Part of a small language model's weights: 109M tokens, 4833 steps.
Each number is 128 + 32 x the weight over its row's rms, rounded and kept within 0 to 255. Layers, rows and columns count from 0. The size above them is the row's rms in percent of the matrix's.

# layer 7 MLP gate, 512x128, rms 0.253, rows 349-366, columns 0-127
size [ 97 100 106  99 103 101  99 106  99  93  96  93 104  92  97  98 106  88]
[[ 82 105 132 102 128  84 120  69 170 155 149 137 127  95  88 135 157 133  96 158  76 173 145  56 136 156 158 135 126 113 167 154 121 126 119 102 131 143 160 183  90 142 112 152  79 140  90  95 139  76  85 114  95 153 106 112 198 113 129 167 158  91 146 193 172 167 113  62 154 102  93  53  82  93  92 164  83  46 148  95 107 149 127 121 127 132  93 143 127 127 124 107 119 148 107 145  45 135  75 117 123 168  87 128 117 113 156 138 109  92  91 147  61 120 144 127 127 137 167 162 135 159  97 119 148 106  97 119]
 [155 176 110 129 111 127 127 152 154  88 164 127  88 153 173 151 193 135  81 156 131 115  99 143 132 136  74 103 106 171 151 119 134 154 150 215  78 164 149 183  85 119 164 163  84 160 129  96 146 133 153 118 162 107 135 146  78  99  76 162 100 123 165 169 159  87 117 172  89 142  85 167  96 155 108 134  95 125  92 141  77  52 123 131 137 153  79 133 150 158 188 213 119 135 138 153 192 164 140 132 122  84 109 148  82 117 149 127  86 133 151 118 140 179 141 167 117 150 190  97 129  91 144 124 141 118 132 101]
 [134 150 147 174 132 126 140 111  90 118 102 126 170 133 114 121 155 101 164  96 151 129 180 146 136 140 100 140 143  22 219  61  94 130 128 134 132  98 146 121 113 134 129 108 131 123 101 213 139 116 145 116 142 168 119  68 111 143 103  92 149 168 166  92 107 151 103 148 160 162 158 128 131 121 116 170 122  96 138 105 102 142 147 145 164 127 165 208 149 143 126 140 128 183 100 160 100 166 119 107 147 126 128 142 128 129 118 109  70 170  85  71 119 181 137 163 141 188 146  77 117 159 187 174 210  77 140 115]
 [196 146  67 125  87 104 115 116 147 145 165  80 128 101 128 153 123 165 127  74 126  61 110 166 144 148 127 162 151 155 147 175 119 106  99 153 226 173 136  79 134  88 108 147  52 150 110 127 167 143 130  43 143 112 140 168 150 122 153  50  92 180 100 163 138 144 157 107 112 155 169 119 133 167 139  69 112  70 151 121 115 124 106 138 147 147 122  92 159 120 115 148 153 167 164 154  75 106 153 108 120 174 121  94 117 122 105 123 110 108 112 149 165  91 164  77  96 103 146 172 132 100 136 153 141 139  64 116]
 [113  83 129 121  42 162 120  61 228  98 140 147 125 123 168 124 169  84 123 113 149 183 134 116 162 139  73 150 165 167 185 102 129 106  90 188 122 154 127 171 137 165 177 183  99 132 149 101 154  92 149 121 168 172 120 159 118  88 211 104  81 122 151 165 103 112 125 185 155 163 133 131 139  89 145 117 164  82  73 101 109 176 130 132 153 102 100 163 137 106 120  75 127 167 128 129 129 136 114 150  89 163 138 120  95 159 127 122 100 187 139  91 126 180 143 166 156 123 127 110 135 156 135 109 157 154 122 139]
 [ 87 195  91 122 157  74 123 141 123 147 113 160 121  70 166 111 104  99 124 132 191 106 147 174 202 192 156 166 135 156 133  64 173 166 166 108 108 165 204 123 108  81 139 126  94 146 155 107 141 142 162 116 102 122 121 122 128 112 139 170 102 129 128 106 125 162 111 183 131 129 154 172  99 174 140 102 111 107  98 104  79 143 125  91  86 134 143  87 174  79  88 121 134  58 130 115  92  95 196 151 116  96 122 118 143 139 128 124 111 129 131 127 122 104 164 130  91 159 204 127 202 150  69 131 120 142 132 172]
 [ 91 119 137 120  60  89 142 154 198 129 140 153 143  89 103  99 148 114 126 138 118  95 122 108 121 146 114 104  94 128 126 136 132  36 119 138 188 154 157 117  98 148 135 168  64 201 173  74  56 104 130 143 108 130 155  79 116 141 106 135  50 115 160 146 141 136 127 126 137 128 103 143 201 160 116  91 100 149 129  76 151 127  72 102 151  76 117 162  89 121 113 141 123  66 201 160 104 150 167 135  81 110 122  95 110 171 165 118 159 144  62 140 134 105 145  73 139 135 121 140 145 165  92 147  94 102 120 150]
 [114 129 111 120 135 156  97  97 172 147 176 123 170 155 160 131 182 152  69 130 128 117 157 185 157 123 131 141 102 131 145 129 118  79  79  34 107 145 167 144 108 118 126 144 107  75 103 119 166 127 202 125 145 130 109  96 146  82 210 133 146 106  96 160 174 104 125 146 134 145  91 108  76  89 119 153 104 108 122 111 117 135 126 144 116 115 117  64 118 110 114 107 153 108  91 173 153 176  65 170 141  92 196 106 125 113 140 189 170 130  40 125 151 101 143 129 158 111 147 169 153 116 117 182  96 173  82 153]
 [181 137  91 156 134  80 133 125 138  90 201 154 114 195 117 114 149 124 120  92 142 164 116  93 108 125 107 142 101  98 158  94 139 132 188 181  84  99 115 188 159 120 117 130 156 108 150  78 123  93 109  57 179 122 187 124 138 116 146 124 159  89  91 139 160 109 130 166 106 131 184 117 159  86 132 177 118 133 115 197 127 119 105 137 118 131 101  34 127 108 115 101 121 149 155 134 151 119 109 141 146 124 136 135  89 130 143 139 111 150  91 180 125 145 126 114  42 186 141 132 178  69 120 162 116 221 111 127]
 [151 129 148  95 110 122  88 177 102 168 110  97 157  98 117 110  83 163 130  99 155 142 139 118 126 109  95  75 104 109 168 101 115 168 115 111 181 102 167 148 125 131  97 108 102  88 129 137  65 122 182 146  68 127  86 134 130 113 183 137  99 106 172  90 183 155 115 152 156 150 123 152 156 161 124 149  97 142 171 109  88 131 169 120 135 131 127 145  91  31 125 193 141 118  79 212  80  97  97 124 142 142  91  96 179  79 156 176 110 101 108 148  83 103  98  71 157 179 145 156 143 108  96 115  85 163 149 113]
 [214 156 157 145 179 149 131 154 112 186 104  87 148 133 107 130 123 120 153 131 158 119 165 129 103  72 180  64 131 173 137 117  94 130 113 108 146 154  92 143  93 134 117  89 140  65 139 183 141 123 132 125 110 199  72 136 115 212 131 173 153 132 107  98 160 144 159 131 163  88  90 128 158  81 133 156 132  51 177 122 124 136 156  98 109 180 137 165 116 188  70 144  87 136 177 121 159 145 147  78 136 138 130 126 145 101 147 110  88 102 107 152 122 187 128 154 146 132  88  98 115 134 130 145  98 166 123 201]
 [ 84 146  85  88 125  64 133  86 165 156 143 141 106 120 100  80 174 184 184 134 103 113 154 128 172  91 110  93  87 104  52 128 165 137 153  82 119 166  98 143 151 129 125 126 154 148 139 191  40 149 142 126  66 112 137  96 139 133 170 126 103 114 186  78  85  61 124 145 151 124  95 164 172 107  81 115  85 147 140 113 156 158 153 139 117 148  55 166 154 130 138 138 165 117 131 120  82 111 158 168 167  88 102 124 144 134 129 131 166 145 171 185 182 131 146 139  62 129 102 134 145 118 140 126  92 124 112 145]
 [162 182 163 155  97  97 100 147 121 103  96 118 134 119 147  68 193 152 160 168 151 155 155 197 105  66 145 143 136 111 161 105  82 186 129  55 171 113 127 156  91 130 112 141 129  50 119 115 134 107 125 137 124 113 183 164 147 227 185 126 113 101 137 139 138 127 116 163 152 101 122 120 123  83 150 184 124 137 117 113 115 162  63 145 120 109 169 120 119  96 143 118 139 104  98 139 198 104  97 131 135 174 116 125 103 151 109 107 120 134 133  75 108 114 124 118 125  97 134  99 112 215  72 182 165  88 123 144]
 [144 118 158 184 127 102 141  66 122 149 114 146 164 119  64 132 133  96 117 107 115 130 129  59 144  86 114 132 169 133  59 154 163  56  96 143  98 115 182  98 131 103 122  17  88  83 137 182 133 154 124 106 110 140  99 167 100 102 125 158 142  98 113 133 139 135 136 173 152 148 141 113 123 217  88  68 102 127 108  82  88 131  57 133 129  66  78 149 141 123 117 120 161 161 104 149 137 140 139 134 109 119 145 142 170  75 159 138  94 150 108  85 137  63 120  85  82 112 133  95 126 145 126 130  97 147 141 149]
 [ 89 161 116 138 173 144 144  62 141 148 165 121 114 162  94  97 101 182 142 125 148 102 150 184 145 101 199  58 199 152  89  89 138  99 101  82 156 153 136 107 145 158 137 148 114 141 165 173 156 151  89  81 100 147 191 101 157 104 151 117 126 104 130 151 117 195  57 155 109 125 114 156 138  66 117  87 142 111 159 100 113 106 147 122 122 141 128 127 120 136 178  73 162 106 165 133  55 176 180 141  90 130 132 127 147 168 117  78 106 134 109 112 139 165  89 147 104 117  82 135 189  95 117 130 140 129 152  71]
 [136 120 139 153 150 121 155 114 134 169  89 101 113 126 192  56 194 131 177 102 172  77 144 131 154 119 116  33 136 221 131 131 131  97 130 153 206 188 124 116 120 118 141 124 126  97 168 125 113  98 156 100 108 160 111 132  79 162 117  92 137 121 151 135 107 143 114  90  90 145  98 147 116  95  74 104 153 180 137 118 172 141 152 158 117 162 128 129 113 144 119 105 121 124 111 153  97 134 103 127 109 148  76  28 112 164  80 199 126 140 175  87  81 156 147 140 139 126 149  98  90 119 100  82 125 170 125 113]
 [146  94 128  81 115 122 115 167 134 132 144 134  79 127  76 115 190 146 130 151 115 106 164 166  99 142 118 164 118 123 179  88 178 106 113 118 107 150 125  91 162 106  84 145 146 119 113 151  85 122 141 139 108 178  82  88 184 186 156 134 129 156 139 124 112 140 138  74 135 116 158 169 164  51 105 147 145  84 118 172 165 164 154 129 142 154 110 146 153  99  95 108 140 145  99 163 161 111 166  94 122 118 145 172 159 183 106  97  76 133 214 114  83  90 131 113 148 140  73 203  63 217 102 112 124 131 120 113]
 [145 135 202 149 184 173 137  90 145 134 133 158 142  86  84  99  88 134 118  96  75 108 101 127 137 126 140 119  98 105  68  65 122 146 158 179 163 122 131 186 205  74 104  84 128 122  96  91 141 128 128 154  75  77  86 154 127 105  93 122  88 116 105 134 118 113  96 108 129 111 143 133 137 101 132 182 104  75  99 172 182 165 119 117 122 122 128 127 120 116 122 133 152  87  69 104 135 115 102 114 133 112  39  74  93 117 112 187  82 201  87 164 127 117 122  97 118 139 145 115 125 167 125  97 175  89 143  87]]
# layer 7 MLP up, 512x128, rms 0.255, rows 349-366, columns 0-127
size [ 97 102 105  98 106 101  99 100 104  94  99  93  98  91  93  99 105  78]
[[175 138 111  83 123 148 141 175  95 123 135 138 134 140 134 153  43  59 186  54 139 124 108 146 174 139 130  99 108 144 158 121  89 138 181 194 113  89 139 120 189 172 145 114 203 129 136 104 100 173 174 146  86  89 132 148  96 107 100 152  85 136 103  83 136 100 153 148 135 160 160 163 123 148 128 157 142  99  94 113 117 137 160  87 153 124  91 136 150 136 117 155  99 150 149 155 204 124 135 124  74 157 175 133  38 111 143 131  95 151  71 114 164 120 141 122  88 182 127 161 173 133 160 147  90 129 106 116]
 [197 139  75  67 175 148 168 156 130 126 117 120 114 172 105 164 189 105  97 138 111 113  90 135  91  99 117 128 166 190 146  93 190 142  95 165 134 139  92 186 118  45 139 186 114 160 154 143 184 161 123 138 135 133 110 109  62 131  80 144  84 104 154 129 162  99 126 158 122 118 105 163 134 142 106 128 117 120 115 107  93  60 171  99 101 150 137 166 119 133 151 149 119 162  87  99 173 175 112 132  96  96 118  93  59 105 121 134  75 171 129  96 153 169 141 153 145 135  97  74 171  98  97 127  96 113 109 101]
 [109 122  74 148 119 176 142 144 173 149 130 170 124 138 100 161 127  94 118 149 149 155 109 161 121 157 114 131  67 182  98  97 149 197  67 171 147 132 183  89 118  96 162 138 140 168 187 107  90 133 162 167  78  94 101 181 133 164 115 153 132 122 125 131 123 125 113 116 162 117 141 153 120 116 139  45 139  75 103 180  99 110 116 102 157 113  79 139 135 104 172  80 191  66 112 143 159  81 154 166  68 211 178 123 167 120 138 149 123 128  83 136 101 120  94  78 127 140 160 134 128 127 134  98 136 174 133 159]
 [116 124 219 121 117 151 125  83  84 118 131 146 110 150  70 118 189 122 130 163  62 169 153 110 114 204 119 178 105 130 155 121 125 146  92 112 131  81 107 133 175  64 108 137 145 128 155  26 106 113 193 126 129 118 120 128  84 132 140 137 168 142 197 123 174 127  66 147  89  73 160 115  94 130 101 157 130 153  86 139 138 136 160 106 143 105 106 109  69 147 103 127 121  80 119 140 200 152 160  99 111  76 113 154 101 113 150 120 173 133  85 159 137 151  96 131 131  89 104 146 122 131 162 112 153 154 175 105]
 [140 127 164 132 122 146  64 190 152 150  95 130  91 128  64 169  73 163  45 128  87 147 127 137 145 148 115 166 119 104 179 127 116 122 150 112 110 118  99 123 169 109 159 139 114 111 169 168  69  91 148 111 129  70  99  69 137 168 149  97 129 135 169 149  77 111 107 152 102 109 180 143 153 125 130 129 148 131 116 168 150  50 119 157 138 143 146 109 113 140  94  94 183 101 195 120 180 188 141  78 103 109 129 170 161 173 109 162 159 114 107  93 112  70 134 152 105 124 132 125 112 124 176  73 131 172 175  85]
 [159  93  96 138 106 143  94  92 200  91 121 132 150 148 124 128 126 167  88 134 127  94 165 117 103 107 142 119 125 171 161 110 124 137  59 152 111 155  81  94 152 136  97 157 117 154  68 122 125 158 162 131 140 116  95 187 109 161 164  91 117 126  42 174 150 129  77  36 139 107  61  84 140  71 120 143 142 155 119 127 150 128 162 171 196 160 108 123 109 129 162 139 131 138  76 118 155 156 118 133 110 111 119 184 185 170 160 181 111 117 104  48 126 125  90 138 151 118 120  99  59 161 150 115 103 136 122 130]
 [107 179 130 133  28 104 125 157 133 163 160 146 103 125 150 116 154 109  97 147  51 177 143 171 100 158 130 152 160  86 111 148 180 120 110 111 105 128 106 157 104  94 180 128  59 101 171 112  64 159 180 147 106  89 140 101  88 149 149 168 209  90 126 116 141 158 172 161  96 164 155 136 150 129 151 116 149 119 123 103 108  68 130 187 142 137 101 168 130 113  99  93 132 149 102 166 133  97 125 109 160 145 155 235 105 157 132 134 123 124 126 123 144 147 115 135 177 103 157  92 141 131  95 128 191 155 143 159]
 [111 135 153 126 130 106 129  78 113 215 101 167 160 161 135 149 130 204 110 114  95 135 109 185 120  96  71 150 158 125 159 126  95 133 135 173 178 158 113 118 104 142  55  53 125 112 142  96 111 133 145 134  83 142 120 159 204  92 100  74  83 131 111 155 122  99 103 118  81  61  87 128 146 137 142 112  73 129 117 142 149  91 189 137 129 175 125 151 111 112 158 162 129 134 109 140 162  88 151 174 116 186  66  85 109 145  77 134 106 136 145 170 135 133 109  65 153 164 132 106 138 133 138 125 125  84  66 110]
 [ 94 113 181 127 196 166 175  91 147 160 164 100 140 131 122 164  95 160 161 112 173 111 146 130 121  99 107 120 118 106 149 129  84 147  94 158 187 158 111  83 110  70 153 136 122 214  99 120 131 183 138 100  94 138 115 171 153 139  87  88 126  99  80 117 165 111 120 147 124 112 159 139  79 198 101 134 119 123 136 153 175 149 177  73 180 168 170 160  98 116 200 144 168 165  98 170 125 141 150 135 121 151 116 125 170 138 111 103 101 118 190 121 120 129 111 144 144  51 148 122 173 156 184 110 150 115  79 111]
 [106 103  85 169 151  90 186  77 140  77 117 155  89 145 152 122 141  59 138 138 132 128 115 125 109 121 147 149 151 148 112 143 166 105 141 196 110 148  52 135 121 151 186 129 140 178 130 117 221 109  60 103 176 127 141 154 119 180 107 128 178 163  83 163  76 142 130 126  82 172 120 110 113  72 100 102  99 133  78 121 131 139 104 134 108 120 100 106 116 178 131  82 101 138 128 132 162 128 138 119  90  96 130 111  98 177  67 114 136 159 162  91 215 144 142 186 104 106 126  91 123 120 111 106 113 119  94 174]
 [218 117 118 137 154 171 106 135 107 133 119 152 159 101 173  67  77 113 163 157 143 113 143 118 141  94 112 114 135 136 112 121 110 121 143 110 149 112  93 117  57  92 115 103  91 122 100 134 104  54 166 112 101 152  59 108 106 220  71 104 140 107  89 108 108 100 154 118 132  83 129 121 143 113  99 110 118 117 155  81 161 146 138 141 127 171 124 163  87 136 122 105 125 156 130 139 146 112 143 120 148 138 146 146  90  81 193 118  72 131  96 148 149 140 154 150 186 121 181 106 106 131 161 152  35 232 121 139]
 [123  88 114 102 139 166 123 128 122 165 102 136 229 120 173 150  86 116  80  88 130 192  96 139  73 110 130 116 168  84 177 145 121 134 151 140 168 101 130 139 113 183 140 106 152 117 127 127 129  80 133 124 159 144 126 132 181 125 176 128  99 142 105 116 142  67 156  83  91 133 142  74 131 147 130 107 140 173 154 148  94 142 114 191 133 126 177 154 143 141  47 138 131 133 144 118 135 129  71  95 101 140 210 149 122 112 103 147 158  74 103  76 154  96  90 145 173  92 114 195 121 127 182 143 140  63  92 124]
 [ 97 134  70 217  90 118 153  93  89 169 179 162 183 133 130 184 128 150 109 136 160  95 142 107 171 132 105 117 147  99 122 166 121 109 141 163 126  76 141 117 148 134 167 149  93  90 155  95  90 126 122 115  80 105 175 157  78 124 109 132 102 113  98  88  61 129 123 114 102 107 113 170 118 186  97 138 181 116 139 160  79 102 143 123 190 140  79 165 134 179  67 172 136  96 138 158 145 132 160 127 171 160 130 146 151 105 110 148 132 149 134 111 185 142  68  88 163 171 101 127 196 161 110 154 119 111 111  72]
 [140 119 140 164  93 108 138  96 120 106 107 139 168 124 115 125 108  83 107 131 129 127 112  42 200 106 125 150 163 141 114 158 151  95 132 170 156  46 131 114 158 116 101  83  89  56 116 118 153 154 125  82 120 148 125 105 119  75  94 150  73 106 103 137 139 136 128 115 190 141 106  98 126 204  73 112 110 125 104  87 119 116  49 128 139  97 101 138 118  80 155 138 157 165 106 146 133 129 145 170  82 107 140 151 161  95 196 134  94 143  88  85 158  79 106  90  63 116 159  94 148 120 107  70  99 158 169 159]
 [124 107  92 132 111 164 128  94 113  79 173  51  98 119  89 145 118  97 106 164 105 113 171 143 166  80 178  79 157 175 127 134 108  49 153 122 152 111 110 105 117 112 165 106  65 122 151 101 126 159 136  99 105 130 178 125 151 159 151  92 121 130 101 149 160 190  98 147 132 125 130 127 137  87  88 137 142 127 111 161 154  87 122 131 177  71  97 165  88 139 130  66 124 144 153  93  99 124 176 138 122 145 194 163 143 136 173  74  97 112 120 149 167 181  62 135  75  95 107 112 180 131 110 128 186 191 107 113]
 [113 150  91 140 144 122 119 125 126 131 107 162 118 179 173 123  97 103 123 127  92 189 166 103 156 211 108 122 143  95 123 121 145  83 148 158 100  89  89 109 115 121 128 120 154 192 103 145 157 154 124 202 121 102 163 124 152 117 160 150 177 126 129  83 164 110 168 158  88 114 118 109 142 128 138  96 152  87  81 156 142 143 156 133  97 134 136 199 149  95 158 138 156 114 141 113 128 138 199  92  84 113 178 154 146 192 132  98 117 131 137 164 100  63 115  94  81 131 136 255 161  94 147 123 155 138 108 117]
 [106 165 117  96 209 132 145 167 124 163 135 109  99  96  97 102 127 121 166 124 134 122 120 138  90 120 152  77 117 108 173 123 119 135 151 123 113 134 131 119  77  87  75  90 179 147 126 143  95 116 129 137 104 131 128  98 168 115 112 149 132 153 228 135 163 161 151 118 174 123 101 117 128  42 151 117 119 180 147 178 129 154 160 141 146 103 136  74 135 129  85 100  76 179  87 149 139  78 145  92 132 108 117 138 144  97 145  75  90  98 200 146 145  75 154 179 220 135  91 113 108 119  48 102 122 116 112 131]
 [105 106  67 125 117 122  76 134 118 105  96 168 134 175 173 154 133 104 115 158 162 150 158  95 117 136 115 122 175 203 162 153 143 108  93 130 102 151 102  70  57 166 155 192 119 123 165 148 114 121 136  82 142 152 147 134 137 164 142 140 159 116 137 124 155 182 159 119 136 129 134 140 133 143 150  76 186 166 131  56  50  71  94 141 141 145 151 138 104 117 110 148 100 153 192 135 113 182 137 154 151  93 239 176 139 109 136  73 130  76 137 102 112 141 163 132 119  89 141 126 122 126 110 131  91 184 115 132]]
# layer 7 MLP down (transposed), 512x128, rms 0.08, rows 349-366, columns 0-127
size [ 99 108  99 102 107 104 103 104 105  92  93  97 100  90  92 100 104  91]
[[ 91 106  95 145 147 145 131  59 181 193 148 118  81 117 128 163 135 149 107 115 135 154 126 125 145 181 138 144 164 172 132 128  98 125 136  81 163 178 194 123  78 106 137 158 115 135 134 109  88 114 135 155 147 125  93 135 185 100  87 154 187  97  83 173 123 179  61 115 146 126 135  81 107  92 153 117 121 130 120  78 186 166  75  73  94 109 116  91 126 138 177 180 162  68 113 123 101 163  95 202 129 170 101 147 140 161 109  98 136  72 149 113 112 156 148 134 146 107 127 113  77 180  92 137 151 132  88 133]
 [114 123 158 140  96 105 135 152 136 114 118 117 153  94 126 117 126 124 187 103  76 150 111 170 109 142 153 176  97 119 138 150 105 117 192  78 112 158 139 106 174 218 162 133 138 148  91 118 135  95 148  93  98 123 192 121  62  80  61 100 140 184 116 125 123 225  68 132  96  88 153 156 124  70 137 137 136 180 129 109 134 193 129 104 143 122 143 133 130  93  86  86 150  99 149  87 109  73 155 162 165 125 130 119  93 105 151  85 167  80 113 138 153 108  99 171 123 108 112 134 134  96 123 130  71 118 145 191]
 [118 102 173 114 104 141 117 184 115  73 114  97 171 143 137 128 118 170 138  96 108 106 121 125  94 116 157 162 163  76 193 116 127  83 140  90  89 111  84 187 140 142 114 121  53  84  62  99 181 141 120 174 186 145 108 163 192 207 109  96 143 136 132 138 118 179 179 186  97 131 121 124  82 174 123  98 105 148 156 112 132  83 153 141 125 169 135 151 106 108 151 101 113 146 158 106  92 100  68  73 166 123 115 111 115 172 104 149 143 161 142 160 134 174 127 102 140 137 112  91 185 122  77 112 145  86 131 140]
 [131 131 162 134 150 125 142 144 119 141 148 185 155 147  97 139 115 109  90 120  76 131 166 114 174 139 119 161 171 135 168 136 124  66  81  60 111 167 153 157 139 136  81 128 189 131 128 149 125 189 158 138 208 112 165  57 101 108 113 162 126  63 129 144 135  97 145 116 143 180 122  95 138 121  85  88 100 114 110 166  71 166  22 167 111 167 121 131  90 126 160 129 148 125 104 144 130  92 168 138 101 157 122 153 116 103  73 152 108  93 155  72 112 112 155  94  79 136 125 144  78 111  81 167  90 129 128 101]
 [131 117 120 160  93 132 135 121 181  94  90 163 112 114 170 133 158 169 219 136  95 115 141 113 129 153 144 135 142 110 151 134 104 165 155 103 181 152 129 106 135 179 139  99 133 106 152  79 173  89 180 149  63 168 116 130  89 156 144 188 123 107 144 101 177 175  93 124  98 170 168 166 119  97 135  91  56 112 125 118 101 151 170 165 104 108 119 165 192 163 134 142 151 128 183  88  84  98  63 143 122 110 164  59 135 117 184 136 112 137 105  82  96 127  84 115 149 140 164 146 116 120 108 132 204 132 146 163]
 [104 128 138 113 172 168 108 106  57  48 101 149 134  65 120 119 126 101 121 139  99 156 162 143 174 135 152 138 108  66 154 138 162 111 136  91 125 138 110 142 136 126 124  63 193 176 158 149 186 121  88 129 107 205 120  97  86 154 110 141 152 115  97 128 145 151  96 136 119 113 170 144 123 131  81  69 122 115  92  96 141  95  76  97 158  85 151 135 104  86 134 149 187 163 125  91 115 133 134  56 147 151 210 145 178 145 110 151  96 143 101 117 160 123 115 139 115 134 142  83  64 142  63 105 168 168 126 137]
 [145 102 109  98 165 156 121 114  88 140  81 121 145 105 124 141  63  99  44  80 123 169 145 101 138 150 158 145 131 173  80  85  97 126 125 144  64 124 122 101 140 207 162 110 172 154 100 118 137 126  86 128 110 175 119 122 119 189 100 131 118 179 187 189  82 159 145 154 138 145 188 181 105 124 166 169  85  92 129 115 141 142 127 115 129  98 155 114 155 109 119 141 100 156 153 145 139 129 133 172 121 125 157 170 133 147 163 140 135  93 160 132 156 175  61 153 211 151  79 147 116 109 150  93 153 197 164 132]
 [106 106 120 105 110 103 159 137  75 174 198  95 135 181 157  94 165 151 151 108 144 122 161  81  53 156 115 150 119 157 125 114 172  63 143  70  95 131 166 114 117 102 118 137 113  87  99  95 108 151 188 152 165  96 171  82 139 100 163 103 149 149  90  81 150 140 132 106  73 113 109 131  94 103 136 196 137  67 146  90 151  75 125 126  91  98 131 115 139 159 116 117  82  97  78 171 140 128  31 101 153 153 135 128 125 158 118 146 163 151  74 110 119 118 142 141 108  86 183 147 147  80 112 135 130 151  88 159]
 [ 69 183  90  91 120 185 154 163 157 146  80 155  84 114 158 154 153 108  93 130 113 145 150 140 177 186 150 121  78 158 150 157 152 125 143 211 106 137 191 126  82  86 137 109 133 156 131 186 154  86 164 149 140 155 159 142 137 138 116 142  90  60 110 146  68 182 152  66 107 124 146 155 189 171 100 126 130 146 130  77 150  79  65 118 115 140 119 165 114 140 116 139 128 151  52 159 144  96 141 103 156 134 141 156 152 130  69 134 111 133 111 150 152 103 181 123  69 124 119 113 116 152 151 103 102  91 106 141]
 [154  98 131 142 172 132  61 189 157  92 102 133 133 128 125  77 157 124 176 138  91 159 119 116 140  96 160 169  88 138  84 159 145  97 155 145  98  67 169 117 147  88 111 166 191 134 122 100 162  90  92 126 108 115 133 134 125 126 108 190 135 159  96 147 108 152 165 121 132 152 103 134 158 147 133 141  94  70 105 174 101 146 102 138  79 125 125 116 131 141 136 143 156 129 124  63 161 220  99 169 110 108 159 130 106 112  80 155  66 156  64 118  63  48 165 105  84 155 117 152 147 105 170 138 107 128  76 150]
 [181 100 142 101 108 123 106 145 170 142 126 147  92 129  89 124 125 143  98 145 157  91 136 120 143  97 113 146 156 149 109 110  68 148 104 170 151 171  85 137 165  82 159 156 129 119 100 123 102 148 133  61 120 154  77  92 144  96  92 134 119 138 143 120 214  71 108 143 142 107 118 167 166 165 135  98 165 136  81 164 141 125 104 121  93 142 130  94 152  92 160 155 138  89 160 161 150 130 176 178  76 128 254  44 141 155 124 127 124 156 133 120 106 187 159 117 144 106 136 202 157 143 109  80 142 121 163 103]
 [117 158 120  76 165 173 177 129 146  94  84 156 161  89 150 176  77  84  90  71 124  84 115 101  51 179 118 110 144 150 168 153 130 137 160  65 136  83 153 120 124 134 185 144 146 137 145 136 119 113 134  86 145 168 199 134 135 130 180 123 124 129 111 147 149 125 107 116 110 142 158  93 156 153 116 129 120 140 138 123 130 164 122 171 156 103 146 200  39 108 130 110 107 148 131  89  63 154 114 174 144 153 139 142  77  73 113 112 160 120  82  80 151 105 132 107 184 127 125 176 155 114 105 116 112 178 184  86]
 [162 141 172 131 106 151 150 175 136 178 118 142 156 109 171 188 142 113 162  99 104 146 216 126 165 128 156 147 108 146  74  68  73  95 144  62 152  93 148 148  76 149 107 145 184 163 155 131 129 124 156 127 122 177 172 130 111 144 156 150 163 114 124 142 177  87  56 157 102 216 141 107 169 102 145 114 161 138 105  95 137 143  97 114 100 165 130 128 166 121 114  52 115 108 156  63 154 107 158 173  90 121 156 115 108 103 155 141 154 124 143 142 106 111  77  89  88 170 108 155  99 181 102 137 138 126 131 123]
 [ 96 161 125 134 100 175 143 131 126 162  97 120 135 149 115 101 107 198 141 101 139 137 206 158 116 124 121 129 141  92 187 152 100 150 127  83  49 162 130 111 166 123  96 126 143 163 130 123 115 133 162 106 164  97 144 138 111 137 154 174  68 197 121 163  88 145 106 137 123 177 123 166 109 225 152 174 153 108 113  98 136  71 193 125  86 152 116 136 115 214 105  78  63 130 131 160 147 160 160 141 137 174 134 134 142  95  73 104 149  94 134 114  78 194 124 128 116 136 149 120 121 115 115 122 119  88 147 173]
 [146  98  85 148 140 128 110  81 112 121 165 115 169 124 149 163  86 144  98 152 164 161 158 174 132 171 153 168 154 102 119  56  98 102 134 116 121 107 172 130 155 133 153  86 121 123 176 113  82 123  68  68 106 149  69 129 116 116 141  90 135 143 142 153 169 171 122 176 175  99 102 118 173 121 181 108 131  95 164 162 139  89 147  91 161 151 166 136  92 129 171 173  76 104 115 136 130  84 165 174 118 133 156 140  71 141 122 137 210 108 162 128 138 167 100 149  89 163 155 175  95 107 138  90 216 112  85 143]
 [115  90 168 142 131 148 164 156 113 114 145 169 128 161  87 185 131 163 129  94 166 106  61 128  90 135 163  93 163 133  75 145 150 195 148 105 163  85 145 110 125 160 121 142 178 156 185  53 149  87 179 168 131 128 170 141 163  95 154 141 102 162 137 117 140 173  83 149 105 133  91 162 153  77  46  78 120 150 101 129  99  80 163 159  87 155 160 203 135 142 129 117 135  72 132 136 140 162 116 143 155 116 156  80 102 131 107 151 135 154 116 107 124 117 128 172 192 158 142 111 122 181 142 108  93 118 159  84]
 [123 162 121 116 106  58  98 156 124 117 160 117 134 214 193 168  70  85 175 139 152 112 127  86 142 123  92 154 131 131 167 110 170 100  48 140 103 108  92 180 127  92  72 205 121  65 198 151  98 158 103 111 120  76 153 117 133 142  89 112 148 112 155 124  84 130 126  75 158 121 139  87 116 169  96 155 122 119 113 123 116 150 128 119 106 112 127 166 172 135 133 108 145 122 114 127 132 113 151 127 116 159 132 173  61 145  78  93 123 169 109 193 188 111 143 186 107  65 118 123 156 155 113 112 110 120 120 119]
 [120 156  95  91 163  94 123 150 112 122 126  99 123 128 125 138 180 170 141  92 110 186  74  85 163 143 105 113 138 169 184 155 149 106 166 150 134 140 154  87  91 193 116 127 186 168 100 152 124 188  90  79 137 181 139 141 147 133 147 107 166 117 183 115 100 194 158 179  93 103 144 135 136 128 129  78 198 172 112  88  68  94  87 117 133 160  89 145  57 125 133 143  95 139 150 144 116  91 109 121 169 130 123 133 127 116 109 111  92 111 122  95 120  81 134  90 127 117 134 141  94 138 138 128  31 202 107 158]]